Each number is 128 + 24 x the weight over the matrix's rms, rounded and kept within 0 to 255. Layers, rows and columns count from 0. Numbers have three digits each.

# layer 4 MLP up, 256x96, rms 0.12, rows 44-87, columns 48-95
127169142129150128148103138166137176081106114142146150150089147103142161111155124152107128142108144138137133128133180133137079105120148116106108
073140115180159109114080133177129128088118125108129122153136172153126127094069173141165100127158117050120135124139144135129148103146141102170092
137175125160090123158124160102150125172144123167119160107126089102133123116108141159116115113114154072112092107156088141130175121143192131156090
128119130152165119131131154123094122110196179131126137096111148091132102185111152110150144102127148107095133104121128085166157145152072101073135
151166121134176122099154123152100137138159101150156099101092119179126137158144112135133166154132127123121095141151157155129122120115120142120136
129163124147135134080124121127121114117144112142145088104120110136141104142155127102140133151119121129121137115123125146112125111099115141131134
132106134157101069153150108088134102123092141118130149163166090122109186176121137163155147169135091092166135182060154130129130129173149153106122
098130128130109116122117115159150121147098158152114116115133142103137127101145099130157131154121131117199068122117137145135138146129163135112136
164104147095111145132119119152137086112114079155142136107113099107116159149153135131130136107076113146138113116130153121107059174124097138126141
111133130166164129164129116199129136117121088111120149115115135113120085102114133159173099133142099141170110150136117160119143137140130097095147
160080114125167148120158129123104102136104118102080094111161133091118117141104114092170104088156147125190135152115111125127142081101139141183108
181114130124164143126109174139122101110110166105138136128099128123102133155060119120136150126084136123088166138163091089127114115126152102141136
089129129141148129116162126127121126096125120149124122174146067104136178110147119103122168129149112133060113115142158102121122108110180132104184
127118129117135157156156112108111157125140145138151131151114145109115134157171131113136163146115115132134152162139142162157170121130125074119116
162184138155121111082123090144129095134143162133091144129126110107171091127087132119096106162092132124115096135122157116128114115111124129147140
143129166163136147127142118131113110154120107133125106142131161135161113130107150118175159107119085134135121130106161116130075151139097111137155
124118123158132139120143124138122115132160103102127151129118093096129140127125153134150092120124117135091100099121146148120119130163129139148142
115134098084113118148102144128135112091141117101147118091079106129161121117110104142096115109091133128115114141114157125133135130156117115153122
195121126164188132110135107097102093159089127123113193135144110086102114081109157089167131099126117166158130085104113142104152149127090110179180
117107143156132147152178082132070122109106127125123133131133096147139125127116090136132124115122124111130120130130182095144078131080185132093156
173095113142154161108162100057124162084107081143140085104094115127132132116098131119138134126173107147112124083119124115120121050110122139126119
079137134107112148122123140152177099116125148135142127121093101118105103139083150152145137122148122136125131136135148153159184161159150133098154
143114118101120138143162138185140145127148098132125105116108082145110121141170149136107118100120147124177150141126133149122125113134157139104141
121148122082124110137125149105140101127122130104135111117110141112130137089136164149151119132146120137106148135110120119118169117164134126133139
103077151133133148121140128082117106138143145137096125160139103158112076163096163133120122117138153127183173135143063101118142154131107104163122
097122119134139153145123128102136136151138122143145144117133165104069154121129123135168119119133115122136108128134090122133126145177153122119142
120079119131144158062141151148094149114148128138113116103092128118112084100102116113112091141167124111145138159141095136114133125108094152120103
088112134148125086137136073118110145134147135115099080154143162176125076115094119146134106166135147120149087149141130135134109117135187121155128
128113135137127088141092119118129162090130135125090147138167152101177075137126136102113125121119129148123131127125097127103168150104104105122134
132110139097074141132153143127118166166127178175151131132105079115131118125121158101124149096087124142100128113095119109113114077122222116102128
116142136120160108127097108118114140120072113139108136165137140091110094137164128112091148059121150119129108124102142138150171112141097116162145
075067125121151109162174127139149112137108077142135129129075157134130090132101115115152126131161168140116114157131143137129201089154164095148186
093121129107094116135112133140122106135133159142136098122105137154115141157154107140107144117110128118145101135181101113125122094126180121115168
128119135121093131163126096112127123128126120157141060136120149165110132134113131161163112129149102134118132133133094122115121134154150128109183
114144106129113126128172084106107142116170123115120112169172108141088160124104112113149119140154115125149142102135094098133097108148145141089156
143115124129104130141134119108140138108152134124119115102119128148154127145159108154130119117102144144151137127131126154126137144098150135116115
166106141115149129089122089132123063131114169111117075187157147090121112141130131131133148118095121089083161131120099148111133089155150115130137
141129129129115120124082121137158117126096154134151132068150141151130130131097091136162126155119139111167119113071124193131109138157093117154118
156143131116132142096110141192141139151137138140141100136125130108188110165141072133175102150128131187086138119137161164137170126064103162123153
146138126130138148166133144133095129138120107134126169107135142114155141078113144094106119135157130117159156144105084117115088110152138111125089
098157128114116160116133126108095099183113111108106132113131109116121158146124142101118133089107106100203141089140119133113044160133086127164113
139148137110104131127132139144118109103111129131158133104125132148103140094111106137082143153106110110158143144133131117135113126125165094111107
087126123125122115111139120149118173122123124130107163143133123121113149139119137130150127129133147100146131125140126182116163159165131166130124
120115111134131118178135168122157140106136135124117111133120098117089112120170140146119117121132171105085087121141126140118143152128136147105167
# layer 4 MLP down (transposed), 256x96, rms 0.118, rows 44-87, columns 48-95
086088064152151153104140142088132124125127087141118135135115120120208137129135121114126114143110122126147135093118127079126108143120142109174134
134132148109181166162132125131115133118164117085136110118142150098147121116113116134129122116102138126130118125116099081168075112099070126101115
120202098097179116091138092148131124174117059214125174118109111161198110083144129178102089113100153109126131151150117122063200190120161091150117
150119089161107116103160115104117147121174126131174131135166151081091134094137109179103121149154141128118144143122127098099157118141133138106139
101103091139145156097114116164092176141148126108165122111092144098128142149133091107152176143155157122149080129148150120120139128148153085115139
102120147190133106114125119134107116115136125103170124105148114133150124127148126147099149151104147103120144130122133120081133090146119142172151
108118160128123107182138146102162106136111160117141143143089103098124152098132139148162133105157132129116125131113034133130137127186137100127133
132127168135125116140126126147158118133123153115044132100134132114141127116105120130141093144095133143138108136074115135119098146120166102118129
126072114079121101157132122120135137099169129119098149149148127147116132091131081082128099123111098120166121079110110086159116127171140158121119
117142128143118089143096074189167145104087103180125123131150125133113138118124076172143149153145116139159108158163135153100072131152102103108163
147137228151105146145082151131184136155155105069133166149135121146095118125115134072131128125158107096126122120150171170095101115143083123139166
132122091127107141139106142117157154138130146125193122086106154113098112150115127145112123093144126137062163141131084129133110102145154076123132
100122055127116122136125177072129098112152108118147134130163125133120110112164113138134138130100109125169185157116113098115164170149150114157135
111128110132110137160132131105075098151122141117171147098127138184116141157154127115136164130160155165117125129141126164129148085102124132114109
136120186128142104121149147107177113128118139154084121154148091121113080093109175134074109150098069119134153147147133114128145127111137151138164
121162032141110127105117137099128111115139147113153112104177125113121103140160162100109162135084161144077107173149129156102136141121104139114135
140127137141105144128151162141160132120094129178149130126125091144120130124133132098141157139137121136104134123122127125148147150111110135109120
189100227086111152113179148125111129119104117128103129146140128119144132140083105108134109100144083089160137109100106156153157118126135165114109
142118069176192154087118105116115149130127127131134115124162138146117157119158153104114129138133165136123176151133156158124135156156124094164163
127132054136062136163103146116166102120121130151069146146102142125153083110131145188135103118156114093138113136118108110128129148136122131139095
160092105152163150125162120136148135120090142102171108091083117133101094140083102109116115147120109090128101089140105089137136126143096103107096
090163136114091105137120124155179096107126138157127166141123130116112123110142141107129135121137103168112152112102106138164111133162103152136121
137122127134126104113155106113136120104155132116139126120124122095108130157133126113123160140136102131162163143088115091112129125122124097115158
115132154137118117133106154116158166136126143111093117141106140070120162154120147123119075135098094134105153114123135100137186115137150101102147
093168114138138128155112120151098136129093141157115115117119085112147099144146131144166118130107161179150152109160101114119137102090117125132162
094104135156136180130146123116157118132120134146089156093155112134132122143161127140136151132151133106091105124127150149145136137136162163127160
121124098154071134077108110105127112130143121157102138110125138142130138144090095151160143139131119121174116104174113132133125168144103128149138
098114113173131164153136109135104157137131083146062112144140096140151156112118126176105108130140123105156146166159132125100127098097166149138129
171084081111134134139078136117097108130146112119115121115145148089121140109119125088115114111104148132137155133164119120105153138144082144107147
104131137147082133138146124173152106133111131142073132151127120090120096112144118088165134126145175129136131144129103126109097178138123111123095
131138096151132116158106124111139132144131111109127168118096120129109139087121128131126089173156094144158156174128115117124168121117138147104138
162111253162131126110102155127119134099143093104140068132106122143136125173133118147141128101095092113129163135131155149151140125138164166139117
117078153129143138120108115127114149135156153101123161097114108119140133144128087109139155093129111136127112121113086114140111154138128129148110
159128193103170156117115161160076167124133126122133101142061125103127117131140154156096124098128156083112139135144153144166150090119141082166110
154114097170146130121113153148156127113133104119159105116150136188111144127114109132087135159108124134141110090143191119132133118134085125124088
116125136096103143133145161163121097137111103114156102075106109134122121157148102143122141132127138138114139124161121112136128127132147146107121
155122148120119162159155116137114158162118072099095132138116120106076116168116128150135178123074135079127129158102172144162147131161092128119144
136078137152135149083143168105165200140116120095098111135144168115113139143131122157124133150119153115099115091149146121112138106098128121124105
087128001132175129118116136075136106130128117152114151092110120098108117119105182083131155152104134140067135107152094178106172140115105144152163
152126122100115148153119135118100126156117124104140135134114154126146161079144138134096122179142132153143130162142126148136114120131127129115120
121154080147137110151121098151130167081147134142137101134132165098138094110149174139168126122146102168099079169154174130152093119094111085098101
128112140150133139118157121114161131105124151084095147127139160084126134143129120138145126109144094143109117123139147106099114149149099134109117
144119128147135138124103122133142174091146101091115146152088107116112117135115131129127093120127111143152112128121112143143130162094132095123119
151091104131138111178107101137114132182117133148184110119131114145131132120156160113090094149102154109129106138142144127149113159146149109107171
# layer 4 MLP gate, 256x96, rms 0.156, rows 45-88, columns 48-95
111153147115103083103147133115158120145132107130133109119111111114116171151169115167127141117136111123139089097138153136139082139167172140099115
116090149094104187140103159113123140140167101128133090121091105127119157133169125150093132126077116139107134105144101109145089080122140113141128
119121131135087119149096146125123133152105105122144130124135120120124154139140143148125122119140088123138137148133113187129126160108161132110151
153156133111138146105142147109112129140109092161099111150099129169131138144118142148109139125104124105077118111113145118139113127125115156163082
143164130117146143127137124126119185125136126142091161146107147121147103158126165117136124144095131115083146127082108128171101146150109125118147
126149142101130083189132171106137124119095141102106145162110107136191145144137140164123108126131121164148176101130123113144147148142116118122140
165113134081110156125128140145129129093125082132144113127116108130123123165126136156139110142151108171090153127171160166166165103132118122141159
124080137107115183155109122093119142128137136151115135155116125114129127126126166142137062145128081137094136051082103148134116136116168127154092
096141153100139127160115134118140116109137094133117130152133137098146111123141130147152093086171119129138158110084099141141149100131133118149097
096136137148112148105136126169159151163104147147060109167126107147127132112097104138104125128105064114052096095118087147121105195172148158122146
127124152133121132182129177090125101141089139113144116138130163135117126098126182147116127139130095132128139143127093134152104115131163127187117
111143146112133137086139138176131102128119146152124094125124099103125099155137119114143144145149137125062126114135147163168142094095152154114134
146161163131110132167113103101109102103153106151132134174133131158158127130145145124119126134147106169085174145135147097172107095139105126077127
114070140134098149140121148101129125137113104107123157161142166127138132120097165160127111102120121123123138095113092190130154114118141119171121
123094164145111113135137131143115181152141156130099094138134146115129098100130125131148107108133094151140126122161089113126111128102136099132140
165101161130109164156162113164171114142065142115131118175103158136142135080126169113124096109117090102091166125143124138170115105116097129133087
125139136155123137105166125128125138147136118135111164149148118131104136140133128092128100125163109120137179108142115153135151120097160130118099
100134138113100114168085128165116110078129101121142105132149097116087127130138142140130128121112121156083130118122134143127091149105143163147109
142145157078179121160134145167153149169104103114135113124143130140094155127132180111148116127120130143139124095141094153125157125134151155132112
151116149189132116118117123117138109146105129152106150128087126126134129152127138174172103119107097093099140092117146113101146142129122138159128
150140161121115173142135131097167118126156126149078127136125152150172196122134132167124073129097105114103121146125090154133120110119154142148048
119141140099091101121194110135156136111111128126108106139158097090151101178155107123112118106150104160143171096092076136125135111142126131177119
155116127100106155168117163163113160126131111145144119165135060135138125157124148162112122103098113127126137130137149132147129123136152159078074
140132148121148166038145127111159174105103139147123135099111103102136159178144143086145124142124111105125080104125130097165111144089163147124108
161127122119115179143145142106109116112105144162096122190113138096124150172104132125131124144127111146127145127156125121162134127098139120166135
106119155139114136110102117117115157090145141106121164159155143151140131112125148118137137159090090141140155136102101136172124130112100129089161
134164147138143138100103139137135122085122119118139120116121083124137094135145153080133122111115109132108130087162108140126141106134091148087113
132122132155156175153124157097145096102132112138121104144084150098141114103135148127106167111090126108157147101112124111132138127101120116147120
146138162174108102107116141096119112121102120141106130147116135096125145135085192089138159139129135098143121156129148146127158154135074121192101
105128120112117122100179123108131152129108126102096128142094112127114099132141125121155143074149135159118118085125130089148141104129150148147118
137166118117117148124117126119147142149118151084119130143135181107126169135144133111106107136076089135082133119146126126156065141123108131152075
083089125137104136125169112170125140144098129109087139202129103169166136112120125115136138117133105139091126117103098128158166161125133110168065
144162125118175191144153149102127150104114098115116141130110102104120141146129138116093164113135119086099124091125139138151125128069081148100133
136133136123113138140134130158139135148104139131111147189143150129122186183086123149117149145087097128092138104134087105138102151124145145117143
108162166095104161088144143123131153126095146124115127168075083142124147180174140120102106128099142122122147078120103119146139122091148127161112
136145143155117134156131098111135116144094102110118135123133167153108107129111146105107122114131090133154205161114107141150132135152101133132130
113148148128110127174124121104134057079096128132134102164108147148132099100155138151100088089103120097131173092079132135151167079130176111113122
120117142114140142120113146133142126137143148121057106131097135149196153148096070144147117140108103166111180144132133157133161092148139119127137
117111124134129123175118167142103113142078102119156132142124094134114169139129129133153097118144101133119165089098112135135144102129098130160137
118139144107120154117160099127140134147133166129094095140149140077134163154123102136120108093105121125112125138152150138126122146105164157144167
120135122131133129139144147113145133139119148140114141150115068145107167150140124128120123138097142160116171090118159097117110100128092121144139
174119127179181140126126144110115120105106140152096155218135120122157143114093147145139090149116093184112111141099113133180147167112120129139145
122165134091126129095155165088152139063119100119118088148109130149111118098093143137121123069124116138117194103127163119127131074102119133124103
107121129094124119080142161120138158110117088130130140096123150111170145125179146136089113120113097141135135159093138147166146138114100168118105